Weights of a small GPT-style language model, trained from scratch on English Wikipedia.
Size: 8 layers, 3 heads of 64.
Each number is 500 + 25 x the weight over the matrix's rms, rounded and kept within 0 to 999. Layers, rows and columns count from 0. Numbers have three digits each.

# layer 2 MLP up, 768x192, rms 0.0522, rows 171-204, columns 0-95
470467484501518476513481537527479488482500477522479475468479468496507477483494472472486486509491510466541483527472512516436567528543525508533505514500475510491555545536470521516491464513479526488510518492483511563526509492503532507483492489474500504472502466493462503484524499490506487481
524484530469509504481531552535525483504523470532489493483485506511518503482490494481528472485511494475497496499477513528506475498524488516527483482479474506573509479477460496539493546472553505483492502494477474515518514519530548517477506536541513538496470448482497464498538500526461527508
535495522497504493473509501505531476458496466502484564485487505481481484503495522511509519450519550500490518517540505510485484527478574499515509495475508511520502480464475468500458484476526493471492495524473478540489449509484517515466522517511479509539520515481488476556492495465472487572
549495502513503472526530528482497506487530518465498460477484474419468515451521467518508522533527519525551474530522476488528525478499493481513534484509468512569525506507488521489491512509469508485550497507498500514478475460511488503503526500534442506505499491484499529529543470461513482508
533484453475514516417493484469551500529516479483489517482499484452518493555490546508563468554514509457515521524525488529489474507519501512524445530504441504516516511484555502488490511437441505498542567447509476508508523458524549513507505516515483502466556492488506510455465533506525481476
501528503548543522465477509475482508555534502520462456502517519506538520507521496494471474457534479500540514499469482509515512493478477467516499505458485505486515532504492539451484512512515532483479504531443527517525500517510494500439462507464478487546504487500463495510518530471506520464
476481503510515454538461498488487508541486503539499492476533461519506460492455495517498514522480495508529454528455472548524418488470548486500544521479516527467478510473503497519494479493473536522504518506475535514547490489505492560527481500512491529499518518506473525470492481517513485547
517460498555471467485525528551534434479486504465554549535494487504498530537465532517470554469473500523504514488510529493501530521506517475494494513482493508502516555487507489532522506503456502526537485493468458494466458464493521510504449519519497466538540506505505517511498470526524481482
515503471453527487496497526492501526482512502478534469503480514528512517483477481510527478524487520557491488434526482474462495507494519485512472498518515498472497465457462537497516509512496447479499484516511494493481499517539505486467502486491471536538486498537549530510509525484497490531
492464501467502501480518532476519545521494515520493484488528502495463423476498487493503478503491475477516544513464525458517507529498524532542498508505486526477520476500462503470525501437509506475486523459473499511516494499510539514514541521511490459485517517540529480532535471519509476453
500449486488513496498486493535504519496480535498520505453549515542451480496491490525468477506461494480496501538521460488489490467499509511555485513520449519496462489524524527488531501497471565522521488469488494469481504475529503508515475487546493489485474484509462471497503538515489527466
542531484501511539526428489539497460484501485516514508465504482531491501484495481545457530498471558542562548455499542493502497462512450458483471508464482470478512542526469486489492494503527546517491495483464458552488483495469531564514505554489538508519529505510490536517515465493520512497
462547511555481521463507567473528426546465533469534503545457503508514461482522484532436450452492514500515462522483461459514555456462480497523549546479518443536432507559537541492501508574495448456508557480529494508505487477531520529538474436504461472517473456551507499479529522517531533500
546565511502503507527465460492512533527498500474540513453472479494469495459513518516526502530484487579473507482538515524496484558504501498545489467466459521500494536514547550470518476499474451499501530461505455553534520484488468488494493497507478514490483517451507524521470479446522510540
556490481527503479457546519499516489501487531487496452441508511516506530531482530505512456504510501486484483499505453522498527496510481452493533499493483510479459538489504475485508525536497492502487459491467494526494547494472526499531506539501547539473487510492501497522520517497487512512
551479505491471473538521499519570481500498529484499457525519521509518499492480515490520522460474494531516521473482527524462499493526534535516544439472451505492486484488502487495462521443551496511492536504548493517548486509488500518461516524473471453492491490529516483498473499526515512498
508506519509460498534430500515501470481500511491464458550556552554497514512523520530486537495464493533527546519510479501515490472503471461526521492454519444479477499510468523455510535513489469499530544512516517525502521505468519514514473479477496485534495503522544553472491517504491503473
499473518517525502434448491492497460482511473536528512517506512520506475509488503483532503470501507482482526572540493498499517454500518531449496500499497499497489489514495524582498463467504552470492534510513543475483477487444505507554531498544520509522491495513458510513568469485495544530
474513515458483531471481513483479495456513470499501464525538516509504518514479466523536496494484517462514509496479527538463508501483527513472494446555519496556489492485475539477486498518504462493497536506507446479527495521451478489501550484487464480502508533562512511489487466505449509494
521511522480484497496470505486497503541477491491528485491522519511502529459503505478469487493516522485560515451489507471503527512515483529481471504491505483510518495455521443478493454475507508547486486491468511512497485527494509511456470527520470508531509509456484516512487490489499454488
475511486524495509479513534461505500484494506514511517499516509493472506548468507494523523491477528500501549496491513455500484501501521532526501495538498424489525509473489492474520500440499479484511499509506480489479503476535489485503523468469491542511478534499513507521513526450510546496
511499490537468508497506503499449494495477542481518463495497456490504502478490485535512486496466546521503489528533515500514488518528502473520473508504503503509476527513553518535523458514502500481500507518494535516487511529532504479514511480509478469538514538456529468519502461506500533577
493472487491503472492508550507485492500499502472457518472493546516503501472514525525519513473479468508485526465428476504514468494470502518499507500528489482522512462524542504491535505470496468485497451550497484480548513503534488510556522476476518559493545497512547471502474502488470469484
404529524529478484516526546514529487534478496525493498519448550527512517537503511528537508488463485526489488471533463507510518529484491494492537502488487476499527502482540469520513527500480480491501487528503481496470481472465459522507478521499467494486514498491498468536466494510510495541
500444521510503496485488553513547531498495524488504515474500501499504532532471476497542529490507520545516487480503519499504501520529503515511502499464537470501526499508489477468516490482524471478500514523461514527500484500497530494520503516500517552510552506479534473485499538494484519521
529461523489487464542501508498513524498489533547487521517488521511507439500515451501495531464487469520532537522503543525501471484487499539490501526509474473490504539444536533505503523513464543480488573458490494530541507549481491484511503474489462510499484491514476478526455495446465511496
519535513509530521480509546477512550528482485498473506502470489484488519514516523527492491495508547505515471467505533502499437458505459476516479468511493505501493517517510504470497494448483540469500483551537496512491530542490531480427480503464453492474478526518545510480465536526494498537
527497499556508470488530512549514498513549472480511505439481495471480491524541470499500467476517498520509457534500459517490501513526516470515549483466529487525515502541486506514460470452445533509498493478493514501517506504496533510525471496540454474523480495522509510549513520505477547479
441459489486495478464469501447508506469486540530548474472507490511530506460532526542529507548519531469544488551471493477467426460451503485500492485506463490468515502484487509435548502510448493567605577544519503471505482516452530489532477466502507532465465492514476494549505528515481505497
550475457527493444507482508535452494537492475484466492491456527501489504521534517478525498543480525514471492483530476508497480481515473496496498465507469489512470464488561514515555532477508513486494465468530508515457507486474525526475470508540514500486513502497490506517515517507534467519
508484499502498492509528483540556507508505468502468439438508520493525481507502489523487506524496517524472495514493492524494489491466438492525520519483497489448468484529499502486542476493488481476529497510490504492502514489537527493541485500487523541545484520506483512518509488514488499530
515522481525467520489463502496449496448507505541516509516488495528501485518480484497484492526494511495470502457480547525543534498529499505502489497474461482466523505473508507486532518505527504470497488499497524535481493514480483525484493497489492527457524515522535474475520474484491467503
491512461496549453463489472521519521526473529486504471476491494467493481462517484461482505519468482513542496514487496504478504546492530468527501491522464492536537498487523515461523519477499465476489501527494529477487507528492517470511484494533479473491510511524477540526508561499474506504
504478513504495526510513511507517452480499538443517515492515484517538502470457492554501502516476537512498514499483503486495496499501500505527449512485534501471483513445498511496495509493520494507519528523511488516491489492522515525515490496513511498484475520502484485470494460506532534532
# layer 2 MLP down (transposed), 768x192, rms 0.0522, rows 171-204, columns 0-95
475479494535489470432494524501482479513490517512541481478500513521523449511477497485500483470508481549491483505503461466434503472511537511550475483502539495494575483481533516502482497512527451511516518502490520461466501480521517536496497500494503502487510456526518474497437547540478504463
510480501485472419485553504480484495511526482555532510502499476507473492507552492474486510485458461490480495462535542502483527493473501541499447501559517513539495489493499460500500487527514532512513548482506501527506510471529496518499496509509511518495490521470463511477507512549509441489
481522485515517533453530435502529491454488468452487490525496492478476509526487473537497545450492448475553487517484504556485492519510522527499514455515475527489503498535543538498421543538497474541510511493513528532505475500454491531491534495519505459497532498508537498496515501506538493485
525511522534531464535507515537489494514522485473543483517491526549505488504502526489449498508496500533510439514492564521497470470471479525459516495485544452569487528513484483465541489450451509491479551495531485512500440520487493465480548480479468484545483470464490466488518470503508512491
492425456483520532510519512520537511519454505494542511503555519504482515531524496491429541497480527444535497525494519545532529407516478487468467525531465518479461481528450488474468519514503446557434483481478520474558512527499526533447443532534449466538516518540470508485440533485551499477
442458498495506471524477488528525514504461483492500521513463457478475528523489424483516461510472522524461503474508497503554493533499498478500497508530523506501507476530514536512511495484492490517488490518517531485494489477540493516487489467500506497484512463505497460503461484503504482535
500491518490489500438479538493487491517478539509536541480532467469509506458503477493511476507532530456451471478502508473491478455504492522511516511488467506484504509461514515496527483469437523445529462525525509498478534515494503457481481489487528475465471495473489526495509495509473494531
505492478482515474530498511477526494527503463540530546481495537546465513529496497484490533513496470500531532514507508547475470557492516465526520467510472492455491529494426504545517563504469539518489536487540520508537505440489512502487525482522480505491522522519494477475520535505504517550
483477505547507464489550489496531496502489531527469496509491490534496464480505489543531518438498536498480505521482533518499484530520505479484518522527509536485463481540471469451496518522498517516484560490518499482495516486475479480511476489538497487466505482517476458482474488470528490485
523445496527550517541478464484548494527494530501507465495544583533520458486479555445487459505496489536478513530494547508544528465503443445551480512501519480483462465461481479524497551463525510467523469522499525510533481495493540502497508484487499515459513475500507479474522475489474459460
463472449526485505508495507514494525496525494524477492531531514523492508506525486504463522508504506467477515473531499492477466501495534508515516501484490508470515467492490498515506474518468532461506493487515519486503528509494471484464504500521494478492544463487498509468534527481512505425
505505482447492528486467471500457473488521517490499491491468440535506530510497491562524534480513478478464475519458437484518450504505520496482460480535480525508509529557533467516489491469453550469452494503519495504477479469505493508535523501509470520490483476535426497507553442488488500505
459534506526467535498496508496468497531491547528533554571471485492464515570492464520507469489538562485485458527468501481550513461461485518530486571480514503511484486477539541489521525599508407478498560495453496478474523512516469486448435448442509475529491452530492502511475492523507514518
511519500482500516502503514518482428495538526522507468460472487551486511502478525545503509544526484537540471502492519510485502482459467529523471526483506475520496510532534487482507499471478494520514507458507480564507486475518456545480492526508511550504485522531506497520521524453501529510
518500524542516504463533505501509489485483516463506493498507497487487494546476509485531509513495548457471503464482535489503529503516481482568555515520533490518466519535514499508482521536531523462525487521475523496506512543502491455506528504478498487479519483520545441523543478498467494523
500498464494517472476557448489545499515530505519489476467521497448499513458527477513519496518522462503509491475545500486472535494484524521425525520464499493531499496484470524521493502485520458482488505560520496503531490518516509524508488476490505496467506525541518472468529535537502529541
486516503499524438478450508524510450491510481454479471537508471459533505535493543531539493515489559464494491504511507517489491469511483466497463503464547506530501526485459508467469461474495482509498518499513515490474484481464517536529517520480480485494451523477496550494522509542507474482
539464507508489539447530449473521469530491514472545497521529551499524442524502525527488486539503484492496482524478523509483461441496491463500529490507538516482489528478450478525551481443477513499500487503481493498486493463436525488532533502529458492469502486460541466454543475505547465478
509539582532459486494478550507465522471523550478493514485516508498494499524463478502487504524527493469501490530538503522510460521489552504516462474502482494527513437510456452509504472503475485516484499526521503471481531456469563491502507522507491512444485531529488503509501519500487511451
510503563456488474478487497482500509512535525508508496493513471478486491534515496532498504469456502480480498537509438474533498508487528502480512499467531515491510523493479490495466508455511494545511450510507488445508490528494505516476526465520501487477534493481517503497478455498517470486
443509491448513457570500530459498496487496495484480541497531460499509529523440490511437487506491502492490471474494472476498523487515472503493502493520493471501442490497511513522501509486484528486500468495509523514513478479494538501519511494485474563489537542499522473527515530544569517517
477501535489511487489524523523506495468514509509516540497503504487481490507523464504491509492498545489491498524465501489528484524467531505501491524484466502478504484500468573509500525546505524540475518505468504498451529468501506517496475505503502507515497481558472505522513545493506477473
450486447481470447498508499512509527468505552482468508499475516413467566503504493464536496480521469494508477473488500518499493503524509504544498469491490536508506517509520512505526535498515511483495538498509498496477524442509522497540523515499489494526494529456533515439469473501526508526
485458494518484492455479501500489496497525533520535502507517520489520491504487506517555482529492475495504531525455526496522483461492535487503511525473509479471529509521530473518507473498508486464488517505487507478487481482487498519543511468495503549505508513506523533470519542532506507494
500497495489497505487523493513494495525529546471524530462494523510495499522492460504523500516530524537475511501517514492470471491529478498486492474535497484515509513547458486511483509475482475511508530528468468526508507531505503521493469518543502495528531490488498481499443496483453489502
493486484487475488454499488518506509505467458479509476499527479549508528522470478536535488524505448487492533535502464455509542505496506506458408540514500572469498466515507503539502508531462534479482442528508522499493470491480525491523514503513491456508479523529497467495477512469463474449
472542486426473499475500443501497459500527464534561548524524461527512506500477468480553497539494501477423528527511456494493473476486530483474534517503452514466511508458514494518559548528525535525526458493490461464489482512540494554495523488500510520461497518466531426528480474541458568517
495509488485515528491486445527494522473482563503501516482490479495495524486494539497472522495490466511511452498504547547508505502508507517508477469537497494498489504510497499521501488520558505538538489473489474512468527529492519478444464502520482492478467459502555542479489528493508523507
465500497498474501506492518428495531515515552518521459515493451522552513508547524499512459483463519544499562525531517504516477451459489494526502501542519510497515521507474496466532507441485502520567538525493530488544458464445553489537467479505501551491486483468535542494531480485559487499
477512509509466512522482464468472496511512536494476450523452477504486499495447512499505498452485471487502488503509503522499501488524545475507508530534513550511495518483479500475534495540495499504481523478518477455505494496507469519490490499455496481503573479528547536494517477503531494502
506496489513486550502514485509529505480500497447438473508482489511527533512495497510495504530495478497537522503515482488501483503508535479440527502440525519510492505501507494500491496511496468491516492528517481477529464526518500494456478499514527497440538468524487513491480541522498470475
523545471473470543539496463458491475482487490477505507544494501518473448434507531515482485525500471457497514527504464499504524522545471458482512520487490483516468463500491476489502493527531495487537490508524501523509485490471479503530534509469497547480490545507533494513567517472494522500
499482492454507518526469477491474496503504523459467497480479481533481534527490494522527494520537464469508537492505512496485500469523506533499453503520520451491513459495520486486514515492555535500510501467504514503556469505451480475494505502532484486521504507501523517498506473434468516458
513436485533525542493494489483460536485533514486518482506505492492474489459474518573509505486504519500518465488492491537481473491490483504506523445497466509483462489495506476502491471513509543516490473504507494471499538512480498491505512473482512454553473513525479511449512483430523477502